Part of a small language model's weights: vocabulary 512, learned positions.
Each number is 128 + 32 x the weight over its row's rms, rounded and kept within 0 to 255. Layers, rows and columns count from 0. The size above them is the row's rms in percent of the matrix's.

# layer 4 MLP down (transposed), 1280x256, rms 0.0821, rows 932-984, columns 128-191
size [173  57  37 199 156  42  81  82  96 114  54  90  88 103  88 104  76 163  64  69  91 144 116 133  48 114  49  98 102 106 110  56  55  62 114 181 111 110  49  92  61  81  79 155  92  70 174 109  86  95  56 159 111]
[[112  99 120 159 126 134 109  98 138 125  82 160 181 105 109 159 181 104 161 143 170 103 109 163 195 135 160 118  83 136 103 180  91 145  65 144 154  90 170  95  70 200 165  77 164 125 147 137 188 149 108  99 127 128 184 176 169 179 158 142 141 186 158  95]
 [133  88 133 148 100 103 124  79 113 113 170 139  35  88 135 137 151 196 183 130 104 148 124  93 118 163 164 102 144  85 121 138 106 112 132 107 151 164  95 106 105 140 114  67 141 118 165  86 171 128 133 125 192 168  98 133 131 176 128 140 154 138 142 138]
 [121 121 142 105  97  93 159 109 163  96 134 124 165 146 121 125 158  75 138 128 160 156 133 128 169 146 152 121 124  97  51 170  89 200  85 107 110 149 167 149 121 148 150  90 114 148 123 126 172 129  69 178 120 157  42 127 139 124 168 171  44 178 125 114]
 [152 110 204 138 115 136 177  56 152 171 132 118 105 128 189 133  83 136 116 144  74 184  87 172 195 122 128 139 131 130 117 125 126 144  88 144  96 129  77  98  71 137 202 147  81 113 116  91 134  97 149 138 138 174 149  58  83  83 147 143 192 177 129 166]
 [ 80 102 142 137  74  92 104 154 122  67 194 103  98 136 146  99 126  79 155 143 141 140 118  84 106 146 148 153  98 128 108 106 160 129 132  85 103 162 159 107 115 136 130  68 107 104 143  95 200 136 103 106 130  76 166 179  99 143 102 138 157 125 139 135]
 [124 130 160 154  83  79  83 135 135 154 167  97 145 125 140 112 147 144 141 155 135 169 134  92  94 117 178 177 137 143  80 142 132 190  82 161 108 180 119 137 129 147  96 115  94  81 102 111  91 138 129 176 118 159 113  90  94 154 172 173 125 147 181 177]
 [175 167 123 123 154 161 129 144 152 121  72 139 156  98 151  83 132 109 123 136 177 171 175 101 161 172 109 109  99 182  99 160 119 146 118 140 168 112 143 181 104 104 161  46 112 118 118 186 147 126  78 145 105  98 129 115 119 172 130  80 142  75 137  96]
 [166 134 138 117 118 146 120 154 195 178 155 179 132 103  98 109 145 132  16  85 186 138 120 152 143  85 128 166  82 174 169  96 136 123 102 160 130 128 138 144  96 133 158 143 166 136 163 103 126 118 157  92 177 174 159  95 174 185 150 115 108 177 130 123]
 [ 79  90 128 135  83 163 125 103 143 147  69 156 141 122 148 125  86 152  93 126 116 163 196 150 132  91 115 217 120 106 155 117  99 140  75 152 142 127 150  95 119 140 147 118  89 141 199 129 141 165  81 112 118  98 104 175 173 165 120  99  56 149 168 125]
 [130 161 159 168 105  62 116 127  29 152 106 103  85 116 156 143 115 132 115 147 161 142 118  80 117 104 153 141 137 136  93 159  75 149  81  65  90 174 146 105 139 161 100 156 148  94 125 180 137 122 102 168 158  89  27 110 115 145 150 128 161 131 154  71]
 [120  72  92 141 115  94  61  87 109 145 154 120 181  42 144 145 158  89 164 135 163 202 114 120  69 115 159 122 140 148 106 134 183 149 120  74 132 173  90 194 187  97  87 169 130 150 116 112 168 145  94 148 111 171 112 125 125 155 158 118 130 171 167 116]
 [109  64 149 121 133 103 121 139  55 119 109  93 139  62 114 157  76 105  74 116 155 107 148 167 164  92 119 230 105 108 128 138 123 106 129 102 154 119 150 149 142 114 116 149 147 104 125 125  78  92  97 150 105 114 110 135 132 151 147 176 178 141 167  62]
 [ 68 114 162 161 128 181  72 142  85 110 114 141 147 150 125 144  80 128 161 132 134 106 192 103 102 100  79 143 105  81 155 141 127 133 131 152 110 178  94 150  57 116 146 110 125 123 157  96 130  74 116  99 117 114 205 122 123 185 166  93 104 180 112 131]
 [136 121 130  96 139 177 154 143 137 172 143 138  97 192 120 179 114 133 163 164 112 163 159 119 150  98 135 197 107 144 156 103 114 119 101 170  83  65 143 118 109 115 126 120 121 129 194 145  97  87 127 113 143 155 156 156 173 159 120 140  65  98 103 120]
 [169 106 150 152 111 122 173 152 125 104 114 150 102 110  87 110 152 147 124 181 153 127  92 112 130 168 131 134 133 146 126 147 135 163  96  60 108  63 160 168 132 122  66  81  88 133 140 120 110 139  71 151 204 103 185 118  82 178 157 153  89 190 148  83]
 [151 177  64  68 147  99 144 162 105 144 127  93 111 160 120  93 148 126 167 152 104  95 105 160 137 166 106 131 166 137 142 129 129 180 125 205  91 139 132  98 104 103  92 107 134 136 141 108 110  96 108 114 135 153 207 105  70 100 191 172 104 145 126 167]
 [149 102 131 197 122 147 150 110 109 123 126 130 110 114 113 101 149 151 184 165 101 187  64  78 144 168 155 116 128  95 122 125 120 129 122  88  78 116 140 125 124  93 151 127 111 131 116  79 141  85  93  98 166 139 111 145 184 148 143 120  99 147 113 134]
 [104 127 114 117 155 172 177  81 118 138 156 103 147  97 140 155 181  84 106  68 166 153 113 170 150 155 168  82 143 145 114 154 135 125 145 108 176 120  79 167  68 183 114  97 126 184 133 115 127 135 112 141 141 133 145 171 176  94 130 129  76 105 137 135]
 [189 187  94 102 122 140 154 199 123 167 121 151 129 138 131 134 110 160 181  90 171  72 111  72 104 142 136 138 115 140 140 160  51 182 125 130 178 136 153 112  63 144  91 157 120 161 181 156 128 118 115  93  40 163 134 104 163 187 118 137  99 152 115 139]
 [146 118 134 153  77 112 141  96 137 213 153 143 125 191 136 142 146 117 158 108 122 159 132 128  91 136 139 155 152 110 148 150 110 108 107 118 102 136 185 146 116 118 135  86 166 126  83 135 108 127 130 203 108 154 166 145 127 136 138 136 106 124 138 147]
 [ 67 138 140  93  89  77 109  79  27 136 164 158 109 128 141 131 128 107 162 125 153  97 180 163 181 137 169 150 126 160  75 172 126 118  83 119 118 123 169 163 126 120  64 137  85  71 142 156  98 115  50 150  94  74  89 112 111 105  99 147 116  98 134 116]
 [ 88 174 115 185 111 162 142 175 171 141 154 126  85 158 121  94 125 159 117 117 107  85 145 133 150  79 146 150  93 121 140  95 109 120 139 128 133  81 216 141  94 113 146 145 134 123 111 124 108 156  81 139 123 109 116 177 128 121 180 109 176  98 157 130]
 [ 99 143 159 155 107 120 115 132  95  62 116 137  76 133 140 105 124 122 106 160 122 117  83  84 162 120 219  90 119 106 128  81 152  98 157 138 117  87  98 136 117 201 128 124 134 157 144  98 121  86 131  40  85 197 139 129  88 113 138 184 145 139  69 158]
 [153 162  95 138 180 127 108 140 199 117 120  99  76 143 126 167 175 135 102 180 131 164 127 130 115 100  98 127 123 146 169 174 125 144 120 101 172  65 152 162 178 137 121 190 118 136 176  99 130  96 148 150 122 162 186 125 115 124 113 135 153 103  70 132]
 [137  96 153 173  58  90 114 125 108 143 130 103 137 150 148 103 147 113 134 146 106 159 120  95  95 118 148 176 140 169  97  84 111 183  82 169  95 126 143 137  77  98 119 116 132  80 126 153 158  94 116 142 126 158  96 181 125 190 126 146 103  82 125 148]
 [118  93 156 174 123  86 163  85  98  92 128 118 115 116 130  97  90 130 127 109 105 102  76 117 175 158 154 139 122 127 103  98 155 137  94 169 128 132 159 122  79 120 139  68 138  83 182 146  52 131  82 118 152 107 194 128 115 181 118 145 175  75  62 181]
 [129  86  91 182  69 115 126 114 169 129 170 139 153 136 172 140 142  86 164 136 112 166 104  78 131 122 122  86 150 175  87 104 145 136 111  93 119 131  92 149 122  72 137 118 106 152 167 119  89 119 100 151 147 156 142 141 133 176 206 154 122 210 135 151]
 [ 55 114 146 196 111 124 167 188 155  50 141 134 141 136 189 151  91 130 147 106 125 140 141 103 106 130 132 137 135 129  75 124 174 162  69 145  80 121 133 123  90  75 113 128  93 157 107 127 166 130  90 110 185 112 102 151 185 199 126 132 122  88 141 116]
 [124 136 159 125 125  61 160 158 135 121 122  63 126 121 128 116 151 165 143 153  80 161  88 143 152  90 129 178 142 100 125 114 128 122 180 136 130 110 105 142  96 169 144  75 105 138  86 140  78 144 115 174 162 109 173  96  64 110 101 129 179 124  89 107]
 [197 138 136  90 143  89 133  93  79 132 116 124 161  90 149 194 180 123 169 106 124 140 139 170 170  81 107 123 108 180 135 129 128 141 116  99  96  96 142 160 138 148  87 150 148 136 137  87  88 143 118 111 150 145 118  91 107  51 155 153 119 185 125 109]
 [115 152 134 111 100  45 102 192 139 202 150 105 125 137 139 112  61 119 176 184  97 171 160 119  92 157 143 124 166 135 123 140 114 145 117 145 100 137 151 101 120 151 103 107 136 165 152 168 146 136 125 172 121 113 102 146 179 149 134 122  51 142  54 115]
 [127 153 203 178  92 111 154 137 140 144 148 116 123 117 121 131 115 104  89 130 110 157 138  53 104 109 167 141 125 181  62 145 176 174  97 157  77 122 107 136 134  61 132  85 118 127 156 131 117  88  92 127 100 124 139 157 106 150 121 147 102  97 127 122]
 [118 110 133 127 121 163 118 129  86 110 197 126 121 148 132 118 158 102 136 134 109 118 110 105 169 135 164 123 113 117  77 154 156 160 100 146 117  79 115 108  47  61 131 121 114  86  92 111 117 126 126 164 171 141 136 138  80 184 167 133 137 125 108  89]
 [144  68 108 141 106 108 115 159 121 150 165 119 112 164 160 129 106 123 108 160 159 179 117  88 104 156 214 128 166 100  82 130 138 186 104 147 103 157 154  96 128  84 132  98 121 138 184 139 133  93 128 151 118 162 116 124 108 123 158 128 127 174 152 145]
 [119 161 156 146 135 112 189 137 106 131 102 166 147 119 177 206 134  95  55 120 146 118  99 129 133  71 131 152  67  75  96 105 160  97 138 125 185 154 142 141 100 126  65  71 146 159 142 123 145 137 100 144 133  79 116  48 112 115 162 183 149 127 179 156]
 [150 157 140  99  73 180 142 149 148 133 127 112 112 187 120 137 120  96  79  95 144 130 165  98 104 143 110 121 124 142 117 110 159 135 151 137 156 126 165 140 101  96 205 122  93  85 139 141  85 135 117 123  76 162 109 174 111 130 201 115 152 139  92 118]
 [135  51 108 161 113  89 137 150 189 122 123 104 124 136 134 130 132 140 149 106 123 134  90  91  58 154 134 125 123 152  87 117 140 161 129 128 103 202 107  73 149  78 160 106 133 112 173 116 121 123 132 121 130 136 122 113  97 163 178  48 128 176 157 111]
 [113 164 169 138 158 125 168 127 126 140  82 183 151 117 123 161 203 115  65 116 152 109 122 147 143 123 114 138 118 140 162 132 165  83 139  92 165  67 142 162 113  99 141 126 138 178 100 122  59 130  67 150 144  94 168 115 144 161 149 161 109  85 110 156]
 [154 157 185 155 136 123 148 161 114 136  68 116 171 148 139 155 166  92 124 159 101 145 131  51 133 154 147 149 131  87 105  87 120 151 182 174  79 131 134 105 147 119 133 107 167 130 117 117 114 113 121 148 153 110 151 142 131 169 170 151 111 111 157 134]
 [118  65 118 125  59 164 153  91 155 162 125 108 127  92  92 118 188 236 116 128 119 164 115 148 179 151 158 104 132 161 133  79  81 125 104  95 117 180  89 141 143 137 122 124 137 125 122 119 193 135 140 133 164 165  66  96 132 107 119 128 104 147 158 153]
 [110  88 117  77 120 120 127  91 102 163 132 164 112  80 155 116 133  68 131 103 168 131 154 127 102 132 129  47 162 130  74 116 130  71  80 122 108 209  88 123  33 106  98 131 165 160 122  68 172 114 159 126 128 191 125 117 165 136 175 124 155 156 157 119]
 [151 100 183 131  98 160 159  95 193 126 119 102 117 124 233 152 120 121 178 172 124 143 141 139 127  42 154 112 140 132  95 122 169 118 113 160 105 150 121  80  79 154 106 142 119 148 127 107 158 147 126  87  83 101  93 128 133 158 171 168 149 153 109  93]
 [ 81  94  94 164  61  70 127 112 122 124 160 140 126  69 132 112 134 152 156 140 136 169  97 139 123 171 148 150 125  93  65 138 108 146 108 154 119 130  66 142  80 168 100 100 125 113  81  51  62 143 124 158 120 145 121 107 135 126 143 161 145  93 132 103]
 [112 159 180 108 154 167 120 134 135 128 113 147  95 101 114 151 136  71  97 108 118 119 108  93 117  84  78  94 120 185 109  74 163 175 150  93 170 184 128 159  67 172 125 197 105 161 134 111 168 120 177 124 128 127 117 172 119 181 139 142 124 184 170 148]
 [123  88 114 135 142  81 158 115 164 136 124  93 117 124 184 141  91 173  89 126 130 174 148 132 146 131 135 113 144 109 109 132 172 155  68 152  71  89 183 137  85 125 157 102 131 202  64 177 101 156 109 161  91  78  95 134 162 165 102 103 155  35  97 128]
 [124  92 157 114 109  63 148 113 155 163 152 169 130 127 141 101  87 163  79 142 127 145 135 128 150 115 163 115 101  53 135 117 140 151 121 106 142 205  91 208 100 121 145 188 123 126 144 118 168 150 126 144 181 112 144 118 163 213 122  65 136 141 172 150]
 [ 91 166 131  98 113 199 138  78 155 185 134 113 141 157 132 147 137 134 151  91 118  98  81 112 118 186 126 155 135 108 137 124 105 169 143 173 184 145  90 137 114 212 159  96 152 189 121 136 158 129 106 124 180 164 129 131 161 103 139 105 140  84 136  76]
 [145 119 138 151 158 147 201 132 147 126 117 126 143 157 107 134 201 112 127 120  85  70  99  80 162 159 170  79 126  97 127 105 142 141 116 119 150 132 162 142 109  67  94 163 123 196 124 126 100 128  77 109 158 103  90 133 167 163 134 115 118  72 170 165]
 [112 103 109 107  51  88  73 140  90 146 134  92 120 101 148 116  96 121 131 121 107 159  77 110  89 171 128  89 131 116  89  29 101  93 136 135 132 131 137 159 123  67  92 133 182 127 111 154 129 172 116 123 164 100 123  87 135 144 156 158 113 139 120 137]
 [134 133 110 154 205 111 112 105 106 143 134 136 148  90  64 114 149 117 117  89  89 108 117 170  84 129 147 222 136 192  97 154 113 123 142 112 129  57 157  55 118 112 121 161 160 110 171 122  90 128 157 149 109  68 165  84  85 125 108  92 148 158 129 122]
 [131  52 157 128 140 167 149 168 188 122 129  81 145  99 202 136 158 164 154 155 154 124 123 115 116 124 186 131 135 180 121 136  84 159  90 161 163 128 188 115 107 103 125 113 130 194 112 171 144 109  98 158 128 181  89 127 159 138 115  53 162  66 120 105]
 [125 118 143 154 211 118 143 129 118 130 110 110 124 151 114 137 201 136  84 102 118 119  97 164 131 145 153 164 118 148 128 124 112 204 140 110 107  58 180 144 177  91 164 162 129 127 100 114 113 117 140 156 118 158 159 144  47  36 114 124 162 140 126 130]
 [108 132 126 162 102 179 164 145 106 102 118 207 149 137 134 102 127 107 146 104 126 133 105 124 137 124  99 163  95 125  92 137 162 100 116 107 120 158 163 101  90 143 180 138 117  65 132 192 148 109 118 118 115 113 136 118 107 160 106  93  78  96  76 161]]
# layer 4 MLP up, 1280x256, rms 0.0967, rows 933-984, columns 128-191
size [ 87  81 122 126  83 105  97 100 105  89  94 101 105  93 117  92 121  98  82 102 123 110 135  82 102  85 101 107 100 103  93  87  87 103 132 107 106  83 100  85  91  92 109  97  95 115 101  96 114  93 113 104]
[[143 156 145 132 116 113 123 110 159 132 143  99 141 140 136 114 128 128 146 161 110 175  81 110 154 137 121  86 216 152  86  81 109 121  83 177  84 155 150 124  61  86  84 119 142 174  82  74 132 144 165 129 233 131 116 133 120 160 189 131 149 132 128 166]
 [117 116 156 163 140  96 162 123 119 134 148  90 138 197 161  68 115  71 170 165  76 144  77 102 125  95 135  62 196 150 103  91 150 134  69 170  84 147 125 132  78 119  88 123 117 146  64  69 135  98 131 143 227 126 114 115 103 128 189 146 134 139 120 155]
 [136 153 130 166  98  90 118 152 140 126 162  68 152 170 137  79 168 125  99 156 106 189  47 104 114 176 128  95 170 135  89  75 147 128 131 164  92 192 179 116 100 106 118 131  99 186 116  95 130 116 129 149 153 139 117  79  56 110 156 116 160 149 131 138]
 [111 132 147 176 126 129 183 131 188  89 128  43 126 163 137 122 112 135 100 137 128 144 103  90  98 124 127 125 163 103  74 135 136 169 129 182  74 102 199  84 107  98  91 145 139 151  94 104  67 131 132 100 157 133  71 121  75 158 150 112 160  98  96 164]
 [129 112 144 146 112 102 120 115 106 151 141 103 125 164 193  77 146  79 166 172  95 154  38  62 123 128 151  69 202 147 129 112 141 137  97 157  59 158 140 162  93  89  42  87  93 152  57  99  98 102 108 138 188 139 102 140 132 123 172 184 164 139 162 175]
 [118 116 162 188 142  91 120  80 116 114 139 113  95 171 189  97 132  54 199 192 122 136  90 102 134 142 151  86 179 145  75 101 119  95  65 137  87 107 153 102  89  73  94 113 141 135  80 121 135  98 130 130 168 123  80 158 156 142 151 143 137 118 139 154]
 [137 108 131 205 110  93 127 127  92 131 220  56 130 146 190  73  98  89 190 159 125 160  75 149 142  88 135  30 166 143  49 112 119 126 103 138 101 184 154 173  95 119  97 133  80 133  57 118 136 123 127 180 191 120  88 150 103 135 160 152 146 138 122 129]
 [118 152 121 204  61 106 111 112 108  86 159  80 104 153 176 120 183  67 170 163 131 161   9  67 126 143 175 109 182 146  77 113 131 117  97 168 110 118 154  73  81 127  81 112 149 111  79 117 116  74 114 157 162 126  85  98 106 164 171 145 170 158 206 165]
 [121 117 146 171  94 114 142 124 147 110 144 107 148 144 142 127 121  91 204 158 116 188  75  60 142  95  81  93 179 158  78 120 137 145  56 150  94 118 147  90  97 123  92 117 141 226  93 127 143 141 129 169 159 119 148  88 112 198 228 136 162 142 114 179]
 [115 113 169 172 131  85 149  87 115 153 148 103 139 167 157  68 147  79 173 166  98 171  96 120 127 137 136  68 178 135  96  97 147 123  80 155  73 159 129 146  94  98  79 129 121 175  81 102 121  92 131 164 176 102  74 122 104 158 162 140 154 151 143 150]
 [124 147 145 154  94 133 120 119 128 110 168 153 105 196 154  64 129  32 140 199 111 225  90  75 128 130 165 103 179 145  82 115 151 139 106 140  84 189 146 171  86 107 106  96 124 125  70  66 122 117 146 136 187 130 142 103 138 157 167 170 166 138 169 192]
 [121 116 119 141 117  93 116 131 129 120 175 143  93 150 154  95 118 112 125 170 123 170  88  70 159 106 130  81 167  98  87  84 118 123  29 158  85 185 124 138  85 156 105 111  95 170  82 118 133 125 120 119 176 121 128 129 133 156 204 169 138 171 160 152]
 [122  71 136 161 115 141 152 136 130 147 167 127  96 142 173 138 129  73 192 151 118 157 121  54 141 120 175  76 181 175  61 138 156 112  93 169  86 175 147  86  64  56  94 114 158 119 101 129 112 118 101 115 161 118  79 120 142 159 156 146 101 163 121 141]
 [169 143 155 153 126  84 125 115 121 155 138 117 108 184 150  89 116 114 149 167 138 155  93 125 177 103 108 122 159 158  96 129 136 120  94 122  76 173 185  98 105 109  79 175 121 109 110 126 149 150 145 130 134 151 144 138  88 124 180 167 129 182 104 144]
 [129 125 133 173  86 103 170 118 105 131  89 111 144 114 151 137 121  93 170 160 102 106 112 116 168 169  87 112 153 102 116 101 129 151  93 169 155 143 128 103 109 134 128 139  90 159 124  93 128  65 121 193 140 129 188 123 155 198 137  74 135 140  93 154]
 [128 146 135 149 145 104 123 120 144 147 124 118 120 170 122 118 124  75 106 171 127 157 102 102 124 123 104  67 177 125  99 103 117 137 107 143  78 226 136 147  77  93 102 127 116 184  94  71 145 132 122 139 150 136 111 107  94 126 157 144 173 133 129 130]
 [139  87 141 133 182 120 169 136 142 129 174 131  97  75 133  93 169 117 140 174 127 188  71 132 111 111 105  31 202 147  81  38 158 163 137 134  87 153 130 169 139 108  98 161 148 131 100  96  94 111 135  91 171 118 130 172  90 136 172 120 142 142  76 168]
 [149 106 133 109 104 120 193 154 161 144 179  76 125 112 137 128 103 122 251 138 150 146  91  80 153  52 146 118 134 150  84 116 114 136  88 138 106 159 150 171 108 114 107 123 133 139 121 147 111 159 150  57 146 160 140 149 183 135 139 124 118  72  97 131]
 [150  91 135 151 171 104 122  78 145 122 123 120 108 154 169  95 139 104 147 204  72 205  74 130 129 124 148  65 193 184 117  94 148 129 102 176  57 198  98 144  91  81 120 141 111 181  83 111 115 117 138 129 162 123  89 122 133 165 159 149 168 167 137 173]
 [113 119 149 159 103 110  92 105 111 104 114 128 151 170 170  62 143 129 155 249  91 172 117  76 126 165 126  88 156 150  54  95 137  50 110 124 113 183 158 126  85 106 109 105 103 141 122 105 108 107 150 174 185  98  82 158 163 132 147 152 161 119 115 171]
 [127  43 131 138 134  99 143 151  95 123 134 136  77 112 163  85 143  89 241 172 114 198  79  86 121 113 182 112 144 142 116  65 134  96 124 149 126 126  83  96 113 127 119 100 126 126 117  88 105 130 107 203 168 135 116 165 179 104 131 164 136 151 148 155]
 [108 123 143 107 118 131 128 121  98 103 111  46 147 161 145 109 120 163 148 204  83 134  84  83 110 155 167  99 138 123 113  54 128 105 135 162 140  76 202 137  94  94 106 120 109 121 103 103 132  96 140 143 163 141 108 136 156 151 135 106 131  78 141 164]
 [137  73 138 138  83 135 127 126 153 159 192 120 136 146 132  88 103 102 141 170  99 146 125 121 187 127 127  97 151 173  83 128 142 121 110 135  64 173 116 153  94  53 120 138 113 179 108 145 137 107 128 148 152 147  53 139 117 108 161 116 137 137 158 173]
 [136 126 152 164 142  80 175 113 122 147 150 106 115 151 173 108 126  74 178 176  94 152  89 118 126 125 125  63 223 144  58  94 132 117  77 148  54 156 104 142  61  75  48 124 137 183  68  85 143 115 152 145 180 128  83  98 135 150 187 142 159 156 150 159]
 [130  60 136 180 128 109 100  80 134 124 151 115 101 139 203 103  74  93 168 149 125 152 148 107 161 151  98  86 157 158 116 119 150  77 120 119  74 188  73 155  66  78  68 139  85 182 104 140 126  95 145 152 148 113 127 135 144 171 147 149 118 146 129 139]
 [128 100 147 149 138  74 132 107 141 129 172  99 121 163 179  78 127  83 177 156  96 159  57  92 155 145  78  81 177 148  92  82 137 145  71 165  76 158 141 109  99  98  78 104 146 191  58  81 114 116 131 172 172 131 112 129 116 160 173 143 166 137 154 204]
 [138 131 149 177 199 113 122 119 168 104  99  92 135 168 167  99 105 124 120 164 121 141 124 117 115  83 102  84 171 119  86  90 138 162 112 150  61 140 141 153 102  58  93 169  90 171  65 115  94 102 124 146 176 118 117 131 124 169 147 118 130 119  84 166]
 [141 113 139 190 136 134 145  75 164  82 123  64 129 192 156  98  87 100 133 143 114 126 145  87 127 148 110 102 168 129  80  97 140 155 121 144  38 167 148 201  94  72  92 150 145 125  54 124 130  55 124  96 168 117  79 160 132 149 157 144 138  91 126 160]
 [117 121 157 185 119 103 120 124 144  92  93 132 166 173 108 116 176 140 154 237 122 210  84 137 114 123 137  94 185 132 111  79 136 115  81 123  78 151 101 138 118 128 114 109 108 150  78  78 117 105 140 118 150 120 159 119 151 151 150 157 152 139 109 181]
 [125  84 150 122 139 126 112 126 112 191 185 116 120 115 135 137 128 127 133 177 135 177 121  66 101 110 186  93 205 146  70  72 125 120  82 166  86 185 118 149  97  49 104 123 154 176 113 112  97 146 130 109 173  98 111 147 145 138 179 147 133 160 150 149]
 [123 125 157 147 144  66 146  98 121 143 172  88 161 171 188  97 143  97 153 215 103 139  87  53 138 138 109  97 193 142 106 110 148 112  90 146  74 161 110 166  58 110  88 113 136 163  74  84 101 117 125 155 191 126  94 148 110 173 180 147 152 119 143 169]
 [100 139 157 158 137  58 153 105 113 129 168  84 132 154 136 102 143 102 162 173  90 140 105  73 142 121  93  95 149 114  77 100 159 116  70 136  83 164 188 117  60 117  89 110 120 146  52  96 116 114 122 138 195 119 122 105  90 150 184 157 154 134 166 169]
 [ 98 115 125 160 150 111 147  84 131 147 137  53 118 172 179  75 131  66 191 146 101 120  60 116 134 138 128  80 193 141  97  85 154  92  91 118 112 104 156 128  84 104  78  94 120 172  57  97 122 102 141 157 182 117 105 135 160 145 159  95 169 115 132 198]
 [109 119 151 122 103 113 135  67 125 143 165 109  78 163 125  81 116  90 147 172  93 150 114 101 154 162 129  73 149 157 126  60 154 120  73 134 119 138 141 129  52  84 106 143 140 173 103 113 140 113 165 116 176 124 122 149 152 139 156 115 165 117 147 163]
 [117  50 133 164  85 125 118 120  95 101 133  98  78 125 210 109  92 112 194 208 102 190  34 171 142 119 170 116 193 137  93  13 133 129 140 103 129 116 127 204 108 108  98 129 106 220 114 154  95 130 141 170 178 121  98 161 147 140 142 126 135  84 166 156]
 [127 119 133 204 104 119 184 110 133  94 133 109 149 158 209 111 103  96 142 153 123 113 124 125  94 149 110  97 157 107  63 150 141  95 108 157 122 140 120 210 119  81 121 100  74 146 108 102 127  87 151 120 164 139 160 109 205 165 154 183 125  93 104 148]
 [118 143 142 210  83  91  97 123 121 134 181  73 112 139 142  46 174  86 155 161 109 214  86 143 131 112 142  61 154 145  87 147 161 211  98 134 105 217 152  84 100 134 100 153 116 155  92  45 132  89 135 118 173 127 125 107 104 169 148 138 181 156 148 114]
 [136 107 170 159 117  68 142 108 131  96 131  75 127 168 167  79 122  92 141 167  88 179  76  93 146 128 116  78 197 130 103  75 161 111 100 168  55 161 143 123 107  67 113 130 125 157  79 106 137 129 129 148 186 133  95 114  91 146 150 148 159 172 152 169]
 [118 124 131 188 140 123 140 115 166 130  98  98 114 184 144  98  98 136 137 151 127 158 115 138 134 144  86  89 131  96  67 118 137 110  88 127  90 119 160 116  74  89 142 115 143 165  95  75 153 156 121 107 173  95 124 106  67 141 123  97 141  96 141 136]
 [133 131 133 130 136  98 123  95 132 132 160 126 142 155 164  98 107 115 155 174 123 179  89 104 140 151 135 131 197 149  99  90 143  94  83 145  82 123 166 144  73 108  86 115 158 153  61 120 147 103 150 161 180 143  87 158 113 147 191 146 138 162 154 189]
 [140 142 146 152 131 114 152 136 113 138 159 119 104 142 147 121 130  49 207 202 129 179  74  90 157  96 145  89 167 145 127  86 116  91  80 131  99 145 145 129  66 132  56 138 109 146 103  74 129 115 123 168 185 123  90 108 102 102 157 168 137 138 142 187]
 [135 150 136 130 111  98 117 164 114 135 137 103 102 157 134  53 134 134 107 209  87 147 114  95 182 178 108  75 180 124  82  56 152 109 103 132 106 172 108 158  90  68  73  94 139 154 100  94 113 106 123 155 203 144 121 108 119 137 159 138 187 149 107 181]
 [128 103 122 141 119  70 124 107  76 149 124  87  91 151 152 120 111  90 134 138 104 147  74  98 136 109 127  89 177 125 113  78 141 143 136 208  75 130 140 103  89  71  88 125 162 178  69 129  72 148 132 165 205 129  92 119 104 130 160 146 157 146 127 162]
 [126 119 145 195 149 102 123 129 117 101 143  76 166 135 149  83 122 109 124 229 113 174 123 153 148 154 128 116 194 137 107 121 143  92 106 123  58 141 167 181 103  66  80 168 142 146  46  67  99 121 138 132 181 119 120 172  87 143 172 151 141  99 105 162]
 [113 146 112 164 118 107 131 109 115  83 141  90 124 190 138  86 137 139 116 137  93 170  92 115 147 132 104  88 174 139  64 117 131 130 100 136  87 135 160  99  44  77  90 143 163 161  98  78 136 135 127 163 188 119  86  83  89 143 173 129 169  99 148 150]
 [139  96 145 102 151 135 137 139 139 126 150 126 118 140 154  98 152 117 181 194 134 213  85  77 118  88  90 109 226 177 102   8 144 121 116 149  92 125 102 104 125  90 120 105 134 113 115  60 103 147 135 108 152 109 119 181  61 181 174 112 141 158 147 152]
 [127 162 183 151  92  26 113 104 132 127 164  80  93 162 134  32 109  55 131 194  95 178 102 102 137 110 147 100 163 128 106 100 173 151 129 111  49 187 159 150  84 121  94 100  74 110 104 124 105 111 132 112 163 122 142 139  80 156 143 127 166 126 158 164]
 [158 111 153 176 162 127 129  79 117 138 145 132 124 146 178  87 118 125 168 137 124 121  90 109 185 133  94  66 149 183  61 100 114 101  66 144  85 177 121 131  88 133  64 145 119 149  89 128 137 127 121 152 143 135 110 144 154 171 199 118 131 161 126 144]
 [113 109 122 185  87  76  80 142 165 148 169  41 153 157 190 124 123 109 174 136 121 109 125 110  85 159 108 100 136 118 115 107 131 142  93 147 151 166 144 143  94  87  96  87 105 140 139 115 121 164 141 162 121 134 123 138 145 151 111 117 112  92 128 129]
 [116 139 160 173  71 125 166 131 137 144 134  75 110 145 171 122 144  82 146 147 118 161  62 102  96 111 134 120 219 119  88  69 136 135  81 171 101 155 183  84  76  83 101  63 119 137  98  90 131  92 120 140 183 134 130 123  95 149 203 127 168 145 185 136]
 [102  87 136 196 111 104  98 133 134 148 153 127 153 133 186 118  96 116 142 197 112 129 127  80 142 144  65  59 144 128  90 118 149 133 113 159 156 191 100 128  69 107  55  82  60 118 105 126 104  85 140 123 171 120 135 139 172 199 152 119 127 154 136 136]
 [109  89 136 116  22 167 111 145 136 150 204 116 122  91 112 141 112 129 219 154 145 163 103 129 129  95 189 125 131 119 134 136 101 138 101 150 113  93 150 158  89 162 100 120 116 191 103 139 162 188 127 110 132 132 152 133 219 160 126 140 129 106 182 131]]